config.yaml
n_layer: 17
d_model: 256
n_head: 8
n_kv_head: 8
head_dim: 32
d_mlp: 1024
vocab_size: 2048
activation: "squared_relu"
norm: "rmsnorm"
norm_place: "pre"
norm_eps: 1e-05
positions: "rope"
rope_base: 10000.0
rope_fraction: 0.5
qk_norm: true
attn_scale: 0.182
bias: "none"
tie_embeddings: false
parallel_block: false
extras: ["some layers without positions", "local attention windows", "shifted keys", "attention sinks", "normalized values", "capped logits"]
init: "uniform"
init_std_qkv: 0.0386
init_std_o: 0.0
init_std_up: 0.0386
init_std_down: 0.0
optimizer: "muon_variant"
lr: 0.00986
lr_mult_o: 1.49
lr_mult_down: 0.7
beta1: 0.93
lr_head: 0.00639
grad_clip: 2.0
warmup_steps: 38
schedule: "wsd"
decay_fraction: 0.781
decay_shape: "pow"
final_lr_fraction: 0.05
batch_tokens: [16384, 32768, 49152]
seq_len: 2048
doc_mask: true
train_tokens: 475900000
steps: 14781
dataset: "wikipedia_en"
Each number is 128 + 32 x the weight over its row's rms, rounded and kept within 0 to 255. Layers, rows and columns count from 0. The size above them is the row's rms in percent of the matrix's.

# layer 7 attention key, 256x256, rms 0.27, rows 89-109, columns 192-255
size [ 98 107 100  99  97  93 110 119  69  92  71 110 121 115 106 113 106  53  86  86 116]
[[167 165  92 109 142 138 125 121 126  97 130 109  89  90 170 107 138  87  95  99 171 163  68 119 135  71 149 112 127 168 139  65 122 116 151 117 131  85 116  77 119 104 164 149 104 165 141  71 157 117 153  83 139 139 158 107 131 130  98 105 108 198 128 140]
 [ 82 136 124 139 121 126 145 149  91 100 108 131 157 190  80 141 162  73 110 117  78 123 161 188 160 113 149 147  97 195 146 126 166 131 126   6 119 111  94  96  86 159 113 128 117 142 159  99 162 116 114  81  56 141 143 119 125 176 140 105 147  95 160 146]
 [102  66 157  90 108  85  96 188 121 137 116  75 103 132 183 104  99 144  66 138 131 129 128 150 131 200 109 102 168 150 153 124  88 116  94 112 102 120  97 131 123 170 112  87 174  95 113 138 103 149 130 122 221 151 147 178  92 113 141 191 133 116 155 146]
 [128 148 122 155 156  74 138 166 165  85 128  76  98 150 159 128 168 175 126 155 124 131 175  91  96 115 122 115 139 127 113 154 116 132 214 194 150 168 196 128 172 127 151  88 136 152 149  95 104 110 117  91 101 118 181  98 146 170  85 172 143 163 136 176]
 [159 166 145 160  85 164 161 166 148  78 113 182  99 124 137 108 138  87 194  89 138 141 140  88  97 104 129 134 141 167 162  85 137 118 102 105 171 102 115 113  84  94 111 131  88 173 100 104 168 112 142 118 129 144 153 186 114 137 116 151 136 118 120 152]
 [169 191 182  84 136 137 159 101 125 139 110 191  86 133 138 122  78 161 136 125 152 136 150 123 124  86 131 105 178 100 123 133 156 182 143 145 150 100 138 113 112 158 170 119 144 129 120 117 119 177  99 108 157 166 121 176 109 139 102 118 191  87  94  87]
 [189  72 127  78 143 131  99 153 112  85 113 148 123 151 139 163 161 114 129 125 112 163  95 183 122 109  84 148 144 124 130 149  94 123 135 145 159 145 144 116 144 133 161 130 161 121 107 163 134  92 158 123 123 102  73 100 161 165 169 116 142 117 150  96]
 [102 112 100 138 154 123 102 153 121 171 119 112 118 149 194 119  83 172 155  94 160 148  84 125 124 125 131 127 103  99  96 116 142 134 136 143  81  80 114  94 118 137 182 162 152 107 159 124 171 154 104 134 183 167 161 145 159  69 122 137 102  57 111 141]
 [142 106 172 124 137 121 112 149  98 123 156 113 173 133 142  58 129 159 104  92 116  73 162 117  98  82 116  68  86 113 100 170 123 114 192 178 124 105 123 119 147  67 118 151  62 147 119 142 107 168 118  69 135 101 141 134 127 127 148 100  97 149 133 188]
 [142 102 123 149 129 117 147 146 129 115 110 107  99 146 200  91 112 112 162 126 124 111  73  71 108 148  58 102 117 153 105 100 168 164  95  45 181 125 148 123 103 119 163 138 146  80 168 128  96 157 140 105 131 122 132 115 126 135 119  98 114 117 110 101]
 [123 148  83 114  95 172 110 129 154 147 155 130 154 130  95 122 125 131 128 142 115 149 214 150 151 110 138  96 167 159 160 194 121  80 177 142  82 131 110 121 134 161  70 119 116 150 114 122 171  83 107 115  72 103 158 153 126  93 121 131  99 204 132 145]
 [110 152 103  73 130 124 129  71  92 129 109 129 142  66 140 191  99 122 160 133 139 135 113 180 142 188 197 201 103 112  97 152 125  82  35 159  62 172  99 153 121 129 119 143 146 215 141 148  92 152 122 163  82 163 147 168 101 121 177 149 112 140  98 152]
 [144  78 123  79 113  96 121 176 108 106 152 147 154 131 150  85 193  78 153 141 160 129 131  92 128 118 142 177 123 165 149 145 151 138  48  82  94 136 122 130 140  84 182 120 120 134 114 109 122  76 105 179 136  82  89 136  71  87 112 134  82 164 196  73]
 [102 113  84 172 122 158 158 156 118 125 159 149 137 120 145  97  96 199 143 143  99 134 133 126 115 126 131  94 114 121  88 114 119  30 119 100 112 148 158 129 134 137 111 165 142  99 176  57 148 127 152  53 152 127 160 145 125 133 116 171 149 153 156 123]
 [125 103 130  69 148 109 193 135 191 125 148 180 162 146 153  87 104 116 132 181  87 174 132 111 154 108 148 147 126 170  67 154 185 165 175 140 145 175 176  82 126 130 156 128 104  72 152 163 161 143 151 107 143 137  92  76 112 139 121 185 194  47  89 108]
 [123 124 102 147 160 146 143 118 147 109 123  94 109 172 112 153 119 137 116 130 152 149 147 123 121 144 168 175 172 142 143 100 163 172 124  59 126 168 144 105  72 179 133 124 160 102 152 144 185  53 114 171 126 128  90 121 141  73 148 116 121 108 111 126]
 [102 128 118 166 126 114 144 166 152 173  71 164 114 157 186 101  93 160 132 141 111 125 110  69 143  99  78 135 111 123  91  79 160 162 112  32 123 149 129  94  91 127 184 148 162  83 201 133 138 177 135 107 132 140 106 121 161  99 129  89 122 115 132 113]
 [ 97 158  99 100  75 130 131  95 116 169 143 174 156 121 181 166 137 121 138 176 119 196 188 155 145 150 151 179 152 163 164 113 114 136  53 126 104 194  90 149  79 141 143 132 178  89 142 109 134 158 132 169 124 121 118 148 104 100 124 107 147 114 108  97]
 [124 115 185 185 154 104 104 165 153 111 100 114  97 139 157 127 117 106 149 103 133 130  61  90 113 140  27 116 114 145 101  96 155 142 168  51 156 107 199  82 104 119 190 157 151  70 172 132  96 147 130 126 150 113 117 131 148 149 119 107 121  93 165  76]
 [112 112 137 114 103 160 126 154 137 126 149 157 147 159  56 126 116 108  49 159 110 144  95 161 101 117 176 127 155 122 139 172 109  84 187 135  71 163 106 128 135  98  10 154  93 175 114 134 183 120 135 133  32  78  88 107 123 123 135 127 157 175 129 151]
 [ 71 146 142 113 115 107 216 156 155 128 155 163 115 145 162  84 186 102 141 101 156 137 164 109 107 129 157 109 127 196 124 117  98 129 120 166 110 156 109 179  87 144 136 200 159 193  89 170 109 122  70 137 136 107 121 183 113  99 151 147 141 134  79  88]]
# layer 7 attention query, 256x256, rms 0.277, rows 90-109, columns 192-255
size [ 92  92  97  93 100  91 130  83 104  64  82 110 109 106 110 105  55  84 100 104]
[[132 115 113 158 172 166 141 131 149 167 165  95 148 192  96 123 175 121  84 114 130 153 114 146 117 165 124 144 130  91 127 154 156 154 113  98 183 149 135 132 156  88 146  94 152 134  84  78 166 185 126 152 169 139 147 109 169 190 164 163 148 202 144  71]
 [ 62 147 129  64 101 108 163 164 157 176 141 128  85 169 130  96 107 111 141 127 156 150  53  98 131 188 136 173 117  98  91 131  87 178  88 101 200 146 118 126 117 141 136 138 124  88 136 129 166 165 133 143 111 140 146 114 168 104 119 104  97 109 100 158]
 [229 138 172 125 132 119 103 158 120 109 115  65 103 182  80 162 155 184  68 111 148 141 120 159  87 132 140 116  35 119 108 117  99 150  85 153 154 194 158  55 114 147  66  87 107 149 113 108 139 155 149  89  93 170 197 135 118 109 128 116 163 157 134 134]
 [143 127 148 182 102 144  95 175 173 133 109 151  95 151 135 107 169 128 145 111 121 194 138 125 175 152 101  65 152 172 107 136 153  94 111 123 124 146 117 130 103  92 149 121 151 150  96 109 154 126 118  56 148 123 140 197 158 151 127 121 103 113 131 127]
 [190 133 143  98 115  74 105  85 148 118 149 107 137 147 121 121  42  78 127 104 129 117 144 108 175 165  67 133 137 135 109 134 107 192 134 163 162 151 126 127 160 129  85  46 148 137  85 161  55 145 181 124 130 122 110 175 110 109 150  96 158 152 107 134]
 [139 107 136 139 159 181 129  97 106 145 170 143 134 172  94 164 178 136 143  46 130 122 117 161 110 136 165 153 126 121 100 124 169 126 107 120 148 117 176  50 175 137 102 145 141 141  66 154 132 216 161 148 176  89  73 160 156 159 171 221  69 114 105  88]
 [113 160 116 146 177 178 108  82 115 103 150 130 114 209 190 137 101  85 160 163 111 150 199 187 155 125 122 180 113 186 173  96 107 138  98  92 130 138 112 110 111 142  69 105 176 180  92 145 152 186 131 148  65 182 167  62 151 110  81 169  98 141 125  91]
 [134 109 161 123  74 102 108 120 101  92 152 137 145 128  78  98 152 121  80 173 115  98  84  89  52  82 102 104 154 163 115  86 136  98 156 128 121 112 131 175 156 164 171 192  67  88 141 162 100  76 150  73 127  95  84 152 131 144 159  99  66 167 123 136]
 [112 129 163 146 107 130 130  69  99  87 138 174 109 169 112 125 137 156 120 147 137 106 180 106 115  85 152 181 113 168 177 117 103 114  76 115 136 129 158 114 146 187 112 161  51 111 186 164  83 116 121  90  84 111 121  39 123 138 128 132 102 172 129 120]
 [157 122  71  79 169 112 145 164 133 153  85 115 158 119 111 140 105 122 127 159  97 144 114 167 162 105 184 107 191 147  99 138 126 144 121 179 136 152 135 172  90 125 137 155 160 137 131 132 156 108  99 156 138 116 138 175 106 161  92  92 104 112 104 142]
 [140 163  94  64 134 143 185 172 132 122 108 108 189 124 152 111 124 123 115 147  77  98  82 171 123  83 130 155 156 138 103 107 160 129 123 131 131 176 133  87 101 111 114 130 158 149 130 118 144  94 112  80  79 116 128 128 133 100 132 115 179 141 166 147]
 [142  79 210  34  91 220 124 149 154 144 132 108 126 123  96 137 154 136 111 138 111  72 122 175 148 110 161 144 163 159 141  89 160 116 105  86 151 131 117  76 153 183 118  75 119 141 130 121 112 151 103 108  74  61 112 102 140 152 135 134 127 168 192 158]
 [101 140 107  96 118 134 104 120  94 192 161 115 191 127 144 117 131 181 105 128 129  96 111  80  96 155 100 187 145  98 113 112 108 130 185 123 122  99 100  79  96 117  31  97 109 119  62 142 138 110 138 147 194  81 141  84  65 158 134 153  70 139 202 156]
 [ 96 146  91 165 117 120 140  80 134  76 177 157 175  96  97 101 120 120 137 147 126 122 141 127 154 124 138  86  66 114 131 134 150 128 113 138 155 124 145 152 158  92 118 128 138 108  97 110 119 172 186  66 141 112 136 146  98 118 135 106 111 108 113 141]
 [129 123 105 115 150 125 127 128  95  84 113 119 127 116 114 122 182 115 174  72 136 155 163 114 157 139 110 141 147 127 135 105 160 143  75 100 170 127 172 124 110 134 176  39 113 159  99  95 111 121 129 168 133 149 171 148  82 200 193 131 134 160 140 100]
 [ 97 126 135 187  74 133  86  78 116 118 146 165 139 166 123 119 131 145 114 143 110 122 177 125 141  88 169 142  60 170 174  95 137 141 101 138 129 131 149 144 141 183  88 186 115 119 162 152 107 126 130 150  40 156 104  69 148 141 106 132  91 140 121 122]
 [117 113 124 147 102 149 122 116 154 188 131 120 120 126 180 136  73 119 171 122 168 141 154 177 154 107 139 151 118  74 155  85 132 107 156  97 123 158 166 107  47 160  85 158 168 107 149 143 127 178 158 163 166 102 122  84  60 132 181 143 193 110 226 112]
 [122 138 135 168  98 141 128 118  89 111 137 187 151 159 101 114 153 123 147 140  87  69 153 106 152  99 151 129  84 149 175  87 127 109 109 141 147 143 178 117 171 193 106 165 115 120 167 166  78 125 129 104  44  78 123  94 171 133 120 103  95 174 115 124]
 [187 142 118 100 136  95 113 158 160 190 158 118 195  84 126 192 163 169 133 152  94 143 138 164 183 115 171 131 115 121 118 159 132 128 144 190 146  98 123 208 205 103 129 124 161 111 145 148 146 136 134  91 138 172 131 102  88 139  54 123 147  90  97 134]
 [117  59 168 148 110 124  96 213 115 140 180  63 145 129  81 153 138 121 102 189 115  76 151 120 102  91 125  38 195  83 138 106 116 102  99 155 144 139 108 142 118  99 148 102  93 108 101 162 198 145 108 126 155 100 129 156  50 105 183 102 130 135  78 148]]
# layer 7 attention value, 256x256, rms 0.338, rows 64-95, columns 192-255
size [105 107 102 105 103 103 104  98  98 108  96  99 102 109 104 100 101 104 107 100 106 111 104  99  99  99 105 106 100 102 102 101]
[[ 63 100 103 124 176 138 200 136 127 162 122 173 132  61 142 161 128 113 190 146 113  77 172 110 178 142 123 111  86 135 161  97 151 137 143 144 143 103  84 114 134  67  86  87 116  73 104 170 180 179  73 168  97 121  84  54  98 136  75 140 200 166 205 141]
 [165 113 144 138 140 112 180  85 119 115 166 149 132 111 150  79 139  98  68 115 132 199 194 154 123 108  99 103 116 126 128 117  90 129  58 121 148 136 179 148 115 157 111 139 112 169 185 126  93  75 142 203 113 148  99  73 118 121 125 145 190 150 153 123]
 [132 100 137 135 120 100 123 130 166 127  90 128 152  72 198 145  74 160 108 127  97 109 113  51 165 127  80 148  79  99 189 136 169 112 194 129 197 125 117 149 133 116 190  95 154  91 168 162 170 165  88 149 114 179 196  95 198 133 176 170 163 146 100 168]
 [146 109 156 198 128  94 104 121 164 146 102  99  94 105 128 124 151 162 207  96 159 117 134 141 134 142 117 112 164 100 180 125 156 124 127 120 155 134 110 124 136 110 125 106 155 125 104  86 222 195 163 114 156 107 175 142 129  66 168 146 188 102 137 135]
 [207 151 108 195 107 141 144  87 176 137 204 146 147  98 178 126 111 120 107 114  96 168 153  86  99 118 113 129 187 141 131 142 108 101 103 156 139 155 161 113  87 137 133 113 116  49 105 130 139 112 113 143 101 136 158 147 181  82 126 150 146  94 125 112]
 [ 81 167 103 122 128 176 169 168 118 140 123 182 109 124 132 141 129 114 136 156  96 112 103  90  41 172 119 145 105 117 155 165  93 143 121 114  85 104 103 129 102  86 140 130 134 158 186 168 146  96  68 100 110 144 135 169 132 107 132  85 143 167  97 156]
 [103 185 130 151 141 155 144 128 117  61 138 127 166  46 151 158 156 124 140  96 152 141 118  96 155 142 180 118 135 108 114  97 145 119 133 174 134 122 132 115 196 203 100 150 110  67 166 102 167 186  98 123 126 126 103 165 126  98 103 132 105  98  82 103]
 [157 135 152 119  77 148  78  93 102 126 124 156 138 122 159 154 104  96 116 149 132 133 106  82 153  95 122  95  36 160 109  46 159 121 155 120 185 145 147 149 137  68 136 193 122 136 157 136 128 136 189  94 132 144 128 160 112 142  66 102 135 125 139 146]
 [ 84 136  76 172 102 134 116  86 140 140 199 124 122 150 156 134  86 113 121 100 125 147 123  74 164 133 169 164 142 159 128 181 120 152 152 159 100 137  86 118 106 152 104 173  83  91  99  92 148 144  92 138 135 129 141  86 179 109 159 111 136 129 105 129]
 [133 136 106 144 176 171 125  77  43  97 120 155 123 127 140 132 144 118  94 121 111 136 109 155 130  79 135 140 118 135 116 127 125 165 145 152 179 128 122  75 104 108 137 112 149 135 108 125 184 138 134 100 210 118  97 103 129 127 154 142  92 146 126  87]
 [120 109 176 181 122 157 129 147 216  98  80  51 151 127 141 102  90 110 120 177 100 150 148 139 145 113 103 140 145 104 132 142 152 132 101 152 117  87 103 155 129 130 165 111 126 128 103 126 125 123 144 160 157 135 111 208 152  71  70 157 149 110 134 157]
 [155 157  60 175 173  87 100 122 153 139 102  78  99 103 122 147  86 115 122 140 137  83 114  73 115 128 135 147 141 111  42 170  89 151 132 145 165 103 162 147 106 130 156 105  85 125 187 188 114  98 173 145 115 129 141  89 135  99 112 118 120 131 149 119]
 [139 163 159 122 132 151 118 206 124 101 173 151  55 236 144 174 180 106 123 164 122 135 108 106 103 193 149 139 137  89  72 194 112 102 138 120 130 160 174 105 131 100  84 101 170  97  58 124  75 152 110  90 111 149 106  55 142 138 119 141 110 124  72 144]
 [ 62 108 145 118 129 193 158 133 126 132  87 136  68 180 124 111 143 182  94  78 109  63 163 135 149 140 188 140 119  55 154 122 104  86 124 104  91 114 109 126 177 116  93 213 140 196 181  98 132 142  61 113 143 129 173 126  56  52 171 114 110 120 116  88]
 [144  83  97  93 103 142  54 166 136 129 123 138 111 124 130 127  79 136 140  90  77 101  93 135 118 148 124 109 155 141 119 149 125  83  87 134 117  57 130 134 158 129 108 203 131 135  56 135 204 104 132 154 178 113 140 118 180 176  97 175 117 161 135  55]
 [ 93 159 134 137  81 111  90 113  52 112 124  82  76  74 155 132 119 145  90 121 159 144 130 102 169 108  67 137 120 170 131  89 125  70 145  88 109 112 131 119 149 151  95 126  90 112  64  95 139 113  91 108 155 177 145 143 166 112 128 108 223  70  49 107]
 [128 189 146 147  94  45  90 112 141 120 114 138 150 152  92 116 140 166 167  72  89  84 122 190 116 158 147  85 129 111 127 124 107 132 163 156 146 157 131 132 116  79 158 180 126 156 112  90 112 110 110 113 147 128 126 178 127 128 122 209 118 105  84 134]
 [100 126 134 122  52 121  99 125 107 104  59 174 153 124 155 133 119 179 147  80 125 130 143 147 182 172  91 116 121 178 128 121 124  77 142 127 182 110 125 117 131  54 155 162 113 179 139  94 114 158  85 104 117 110 146  76 115  99 175  79 145  73 126 219]
 [101 138 142 118  90 131 119 143  69 182 105  97 162 146 105 122 186 124 122 130 110 123 111 100 113 133 106  98 138 172 101 112 161  90 191 178 107 111 136 155 110 143 159 111 109 136 117 151 105 139 105 162  70 180 127  73 152 140 157 121 134 166 139 142]
 [123 134 135 154 152 143 167 120 133 138 181 129 109 126  79 124  82 142  46 180 192 168 122 166 145 100 169 151 144 117 163 195 168 129 109 122 128  84 159 101 116 160 142 140 131 101 119 108 120 126 139 113  78 105 110 110  98 111 147 128 147 138  98 107]
 [183 159 117 127  90  97 109 133 165 117 115 138 175 176 104 170 164 125 133 125 100 128 163 166  99 119 105 130  53 105 170 144 128 111 117 108 117 166 121  84 104 175 170 140  94 108  90 209  87 114 103 174 163 112 144  96 106 171 113 154 188 154 152  76]
 [141 133  97 107 114 191 173 164 149 138 119 155 123 152 106 130 107 117  89 114 108 134 121 151 133 187 109 121 161 138  82 152 191 122 107 103 114 109 128 122 102  80  90 107 137 119 103 130  81 131 172 151 138 165  52 179 106 137 182 201  94 118 110 102]
 [134 123 137 112 183  84 206 135 107 111  91 101 150 214 103 110  92  96 105 157  79 114 145 132 128 128 116 193 115 185 139 147 119 127 174 118 133  61 178 115 135  89 192 140 116 153  88 119  82 165 153 130 146 180  92 136 115 121  97 144 116 197 198 161]
 [126  78 152 128 191 128 137  88 122 145 105 121 115 132 126 139 132 142 147 129 112 100 146 108 138 176 125 142 140 141 146 145 150 121  72 136 105 132 108 146 132 119 167 151 163  88 170 188  95  80 161 109 146 107 148 119 112 176 172 146 120 135  98 128]
 [109  97  89 170  66 161 130 167 158 172 106  76 117 118 130  99 191 113 119 194  98 148 158 169 139 112 139 165 177 115 170 129 166 199 107 107 100 145 150  85 157 118 111 198 140 155 150 129 132 142 140 144 110  72 141  80 119 150  88 119 157  45 126 145]
 [147  80  84 169 114  83 144 153 125  97 143 128 139  89 104 107 114 121 174 162 134 105 147  88 130 114 102 112 147 113  97 129 104 106  85 117  85 139 169 123 176 130 122 103 200 153 116  84 150 158 162 112 141 181 110 146  99 122 142  61  86 101 130 138]
 [182 133 137  85 114 178 108 141 150 153  85  86 108 206 139 145  98 157 102 154 171 125 169 103  89 137 138 132  88 108 111 141 101 127 154 188 131 107 140 140 146 123 120 120 144 133 124 168  96  77 101 131 103 105 141 106  96  91  80 114 102 130  82 109]
 [133 170  98 154 139 135 101  62 165 127 106  72 121 134 100  94  86 105 111 166 144  56 168 113  95 129 146  81 121 121 157 158 116  96 180 159 118 124 133 170 178 129 112 107 207  72 142  96 178 151 106 169 131 117 150 125  91 192 146 121 158 140 120 134]
 [135  72 129 150 124 165 142 148 145 143 173 148 142 123  98 149 151 104 134 158 143  93  78 188 149 166 121 102 130 127 138  86 100 199 163 108 158 143 120 159 146 130 130 107 161  60 165 138 132 118  91 137 108 185 175 126 141 177 203 124 103 122 159 107]
 [124 182 158 118 140 126 115 114 131 134  48  62  98  95 146 106 123 149 126 117 101 145  90  79 188 104 126 109 228 122  97 105 177 122 108 142 120  90  73  77 124  99 134 163  75 130 103 162 119 109 103 186 109 164 174  73 168 134 135 117 168  86 141 108]
 [137 170 178  97 168 140 120 140 172 128 145 125  93 132  91 160 155 147 189  82 139 139 151 121  95  78 124 126 129 107 169 165  92 161 109 125 155 113  82 126 186 125 147 173  72 124 105 105 145 147 146 131 131 151 120  93 205 126 151 147 107 172 133 175]
 [139  81 118 116 106 137  69 178 133 157 163 162 146  83 126 146 101 142 148 162 101 125 181  91 163 157  83 124 200  53 119  80  65 185  85 100 102 123  99 150  85  97 157  79 167 106  85 110 143 132 117  94 125 119 122 110  96 146 106 131 117 134 153  92]]
# layer 7 attention output (transposed), 256x256, rms 0.439, rows 64-95, columns 192-255
size [ 97 111 102 107 104  95 100  93  94 104  92 102  98 110 103 102 104 102 111 102 107 110 100 100  96 104 100  96  95 107 100  98]
[[173 230 132 130 131 124  80 116 122 102  93 139 133 128 139  45  95 129  76 127 114 186 145 166 112 172 131 159 155  57 136 161 162  99  85 152 113 145 168  99  78 163 148 219 117 157 187  66 109 140 154 114 194 173 101 138 134 122 155 121  79  93 123 108]
 [121 108  96 173 128 184  76 158 126  72 148 164  98 182 127 132 161 154 213 116 133 102  98 122 162  71 174 110 120 134 121 158 158 100 134 112 131 109 101 112  73  83 148 110 158 117  66 155 173 129  99  70  74 134 139 212 137 128 121 112 123 111 110 141]
 [155 137 148  93 143 126 132  72 117 128 140 117 114 132 117 174 143  90 150 124 135 163 195 207 149 184 168 138 142 141  66 107 102 117  92 100 109 129 137  90 136 168  98 139 127 199 116 126  98 127 103 159 164  99 100 145  69 146 101  74  69 163 138 130]
 [151 176 103  66 134 120 165 130 146 144 134 134 126 158 122 111 134  85  82 141 126  73 187  78 104 131 184 168  46 182  63 112 104 173 154 111 139 154 143 143 130 156 100  80 119 116 139 185  94  45 156 142 156 141  64  87 115 160 149 137 102 154 109 107]
 [107 102 169 107 136  99 105 182  57  89 137 131 118 144  56 112 138 126 169 154 138  78  84  94 161 215 117 133 111 113  95 140 115 111 105  84 108 137 105 123 246 106 131 162  86 163 158 126 100 165 116 114 113 114  96  96  48 126 124 119  91 143  75 182]
 [162 120 111 104 123  73  98  92 122 116 158 126 122 108  99 100 106  90 131 122  89 174 184 118 123 138 202 119 126  82  70  87 159 127 155 134 133 100 117 140 165 176 138 111 111 105  67 108  91 150 164 140 160 157 105 137 143 125 114 140  84 121 105 112]
 [165  94 120 164 111 107 105 168 147  95 129 141  88 168 122  79 125  87 152 102 125 143 147 126 142 126 116 119 123 110 125 143  82 160 122 113 154 131 109 157  89 123 103  66 128 158 100 217  99  88 141  89  89 151 175 113 146 114 104 116 122 125 176 149]
 [110 117 107 100 139  71 181 154 104 151 144 101 191 137 155  65 124 164 131 145 127 132 120 157  99 104 137 145 159  89 175 215 102 140 147 174  59 121 127 142 161 167 138 125 178 111 147 140 109 116  69 128  77 172 122  58  83 146 154 128 147  99 156  80]
 [165 131 125  34 160 130 145 161 125 116  60 128  90 107  99  74 114 176 117 124 213 121 125 126  69 141 133  84 107  97 108 112  83 150 111 197 176 134 153 137 122  73 159  68 136  95 126 151 112 162 175  95 129 131 124 197 123  95  73 125 125 164 142 140]
 [136 156 141 131  68  78 134 117 186 200 117  78 167 146 106 136  70 103  96 170  96 152 100 118 142 172 109 105 152 134 145 142 126 143 100 135 115 150 112 175 150 147 110 160 118  87 152 118 120  94 162 151  91 141 138 124  96 123 138 113 147 139 126 144]
 [148 159  79 114 109  99 110  89  92 177 133 185 147 117 111  96 136 137 138 129 171 106 145  92  79 116 141  93 153 144 121 139 123  82 119  94 103 151 131 106 139 134 189 169 168 100 145 131 109 135  93 113 125  83 156  58 129 135 114 101  92 131  92 106]
 [106 132 205 109 143 114 169  79  99  93 120 161 159 129 139 107 150 131 127 162 132 173 164 119 104 107 136 106 137 161 180 167 137 122 164 171 104 101  86 135 157  89  79 194 184 146 110 128  95 172  77 106 102 152 156 188 172 153  70  98 173 159  87 144]
 [102  89 127 115 131  96 153 131 153 106  80 142 218  25 122 137  80 161  87 101 127 134 106 155 135 152  99 115 112 121 131  64 154 151 120 179 161  94  79 121 110 151 100 196  84 198 191  74 111 123 178 166 177 116 141 213 136  94 170  96 119 119 141 109]
 [157 114 118 107 177  76 190 129 119 113 118 111 148 120  99 144 121 117 118 124 124 157 115 167 116 115 143 152 135 179  99  46 103 224 122 124 219 170 175  91 141 176 108  40 109 107  96 148 152 118 159 143 124 135 100 105 170 145 106 137 147 159 147 181]
 [105 150 145 108 106  96 155 170  85  56 122  96 115 128 112 130 158 135 127 159 161 167 175 127 147 167 157 142  66 129 113 103 114 127 149 101 107 171 116  84 182 190 128  52 139 175 151 132  91 128 164 109  91 134 175 152 140  71 105  83 100 124 148 100]
 [122 124  87 133 102 145 156 120 138 118 158 199 150 154  93 133 107  89 165 138 101 117 136 148 119 111 155 101 175 124 124 158 148 122 123 131 104 155  77 116 127 108 146 137 148 128 146 202 161  96 144 142  91  70 100 141 109 132  74 158 120 141  94 184]
 [140 112 133  82 145 177 159 105 167 121 117 143 129 120 138 125 171  69  77 173 114 111 147 136 119 148 124 160 114 147 138 138 148 173  95 174 133 122 119 129 130 149  82 114 149 111 137 134 119 149 112 149 132 133 126 111 170 144 104  69 127 132 135 113]
 [207 109 106 117 178 119 149 144 123  85 171 143  67 143 134 102 138  89 116 153 143  93 125  74 156  83 157  94 120 163 157 160 130 144 200 169 134  93 113 123  85 108 113  38  98 134 121 103 111 124 130 169 120 111 147 158 134 161  79 120 109 197  75  59]
 [ 96 132 149 188 151 123 110 159 117  99 127 134 171 138 144 111 132  99 177 192 123 151 107 107 129 146 142 147 106  96 128 154  95 114 121  90 168 114 119 117 166 141 143  64 167 108 127 161 147 135  80 114 153  66  94 134 136 111  88 178 136  76 137 149]
 [167  81 107 103  97 145 133 125 184 132 120 145 122  95 167 123 141  77 159  77 114 113  93 115 113 141  92 136 133 146 119 132  67 152 134 115 145 151  77 160 128  95 104 129 145 157 155 148 129  85 102  95 192 157 156 134 158 132  93 106 154 120 126 118]
 [111  74 147 154 132 158 106  91 127 144 105  80 116  71  81 190 116 140  85  83 209 164 140  58 170  91 116 149 137 142 123 144 182  97 168 128 121  87 161 139 134  89 123 121 137 140 142  72 148 129 164  75 103 140 134 130 147  75 144 125  86 140 137 152]
 [101 142 150 138 150  98  96 103 101 154 104 126 107 140 109  79 149 162  80 182 171 151 154 134  82 136 134 133 121 119 137  88  79 187 112 173 124 175 115 180 107 159 174 148 114 136 149 107 138  65 132 139  88 131 164  41 141 163  84  86 159 158 148 129]
 [101 153 101 142  61 185  67 123 165 146 157 140 115  48 121 150 124 167 154 149 122 143  92  98 150 131 114  94 135 101 158 112 190 136 103 178 107 172 123 119 109 142 111  82 145 147 161 132 118  70 133 142  93 106 164 142 141 119 151  97 134  79  33  90]
 [167 172 161  79 108 121 104 169 121  88 172 158 118  78  98 133 108 110 116 135 121 127  53 121 104 159 160 111 144 106 104 124 133 118 197 147 123 109 132  88 154 100 106  83 168 215  78 118 128 167 105 121 152 105  95 140 121  68  78 114 187 165 155  88]
 [123 130 117 101 134 131 128  88  88 151 172 198 142 131 112 117 132 109 137  45 186  75 125  94 184 154  69  93  98 129 160 153 103 105 141 131 199 106 114 192 141  95 128  96 119 100 109 189 137 101 132  96 161 192  92 160 144 119 144 109 119 167 144 136]
 [161 177 148  99 158 172 185  93 114 149 105 121 126 149 133 139 126 203  46 103 129  86 108 148 172 123  87 145 119 166 150 156 138 187 133 166 182 134  63 176  56 100 124 194  61 127  85 151  78 129 105 126 125  76 157 115 165 161 117 167 152 121 111 113]
 [139 104  79 118 181  92 153 140 134 119 202 204 113 110 124  83 141  59 111 105 128 136 161  99 104 128 157 152 130 146 103 123  95 155 125  75 121 116 121 126 135 181  90 134 110 158 153 161 160 186 141 115 120 170 110 127 139 156 138 109 135 154 183 110]
 [137  61 147 108 163 112 132 129 113 155 147 212 123 137 179 173 170 160 123 103 158 218 134 131 135 125 151 151 123 152 164 118 135 128 127  86 110 122 160 105 103 127 161 107  90 156 102 138 156 132 169 150 143 118  81 113 108  82 103 133  96  85 166  89]
 [ 86 141 169 124 154  99 125 120 154  61  50 108 121 155 230 120 164 162 142 107  92 149 149 131 128 122 164 112 110 140 119 101 190 106  68 161  60  76  82  67 112 139 122 135 133 161 167 121 136 136 132  88 137 100 127 141 109 118  76 117 139 106 152 103]
 [ 91  79 134 179 103 148 105 130 100 123 196 194 121 145 108 125 124  91 147 139  74 169 194  96  57 138 149 154  73 103 136 140 136  43 151 100  79 139 157  52 140 132 119 143 203 163 161 133 108 147 124 129 109  86 174 193  82 133  85 137  79 132  84 122]
 [106  93 106 155  94  97  75 121  74 136  97 173 154 141 153 124  86 127  96 148 146 157  73 106 137 125 123  97 133 147 118 136 169 104 133  52 130 135 185 103  73 111 128 117 173 126 137 127 156  99  91 159  89 132  81 174 100 141 132 112 129 144 142 118]
 [165 195 169  91 162 121 127 119 124  61  77  90 131 183 111 127 176 170  89  86 135 130 102 142 111 103 146 161  60 188 160 138 152  80 121 185 140 137 156 137 138 107  84 178 102 108 175  95  90 169 133 153 147 123 146 148 162 160 108 103 158 130 147 134]]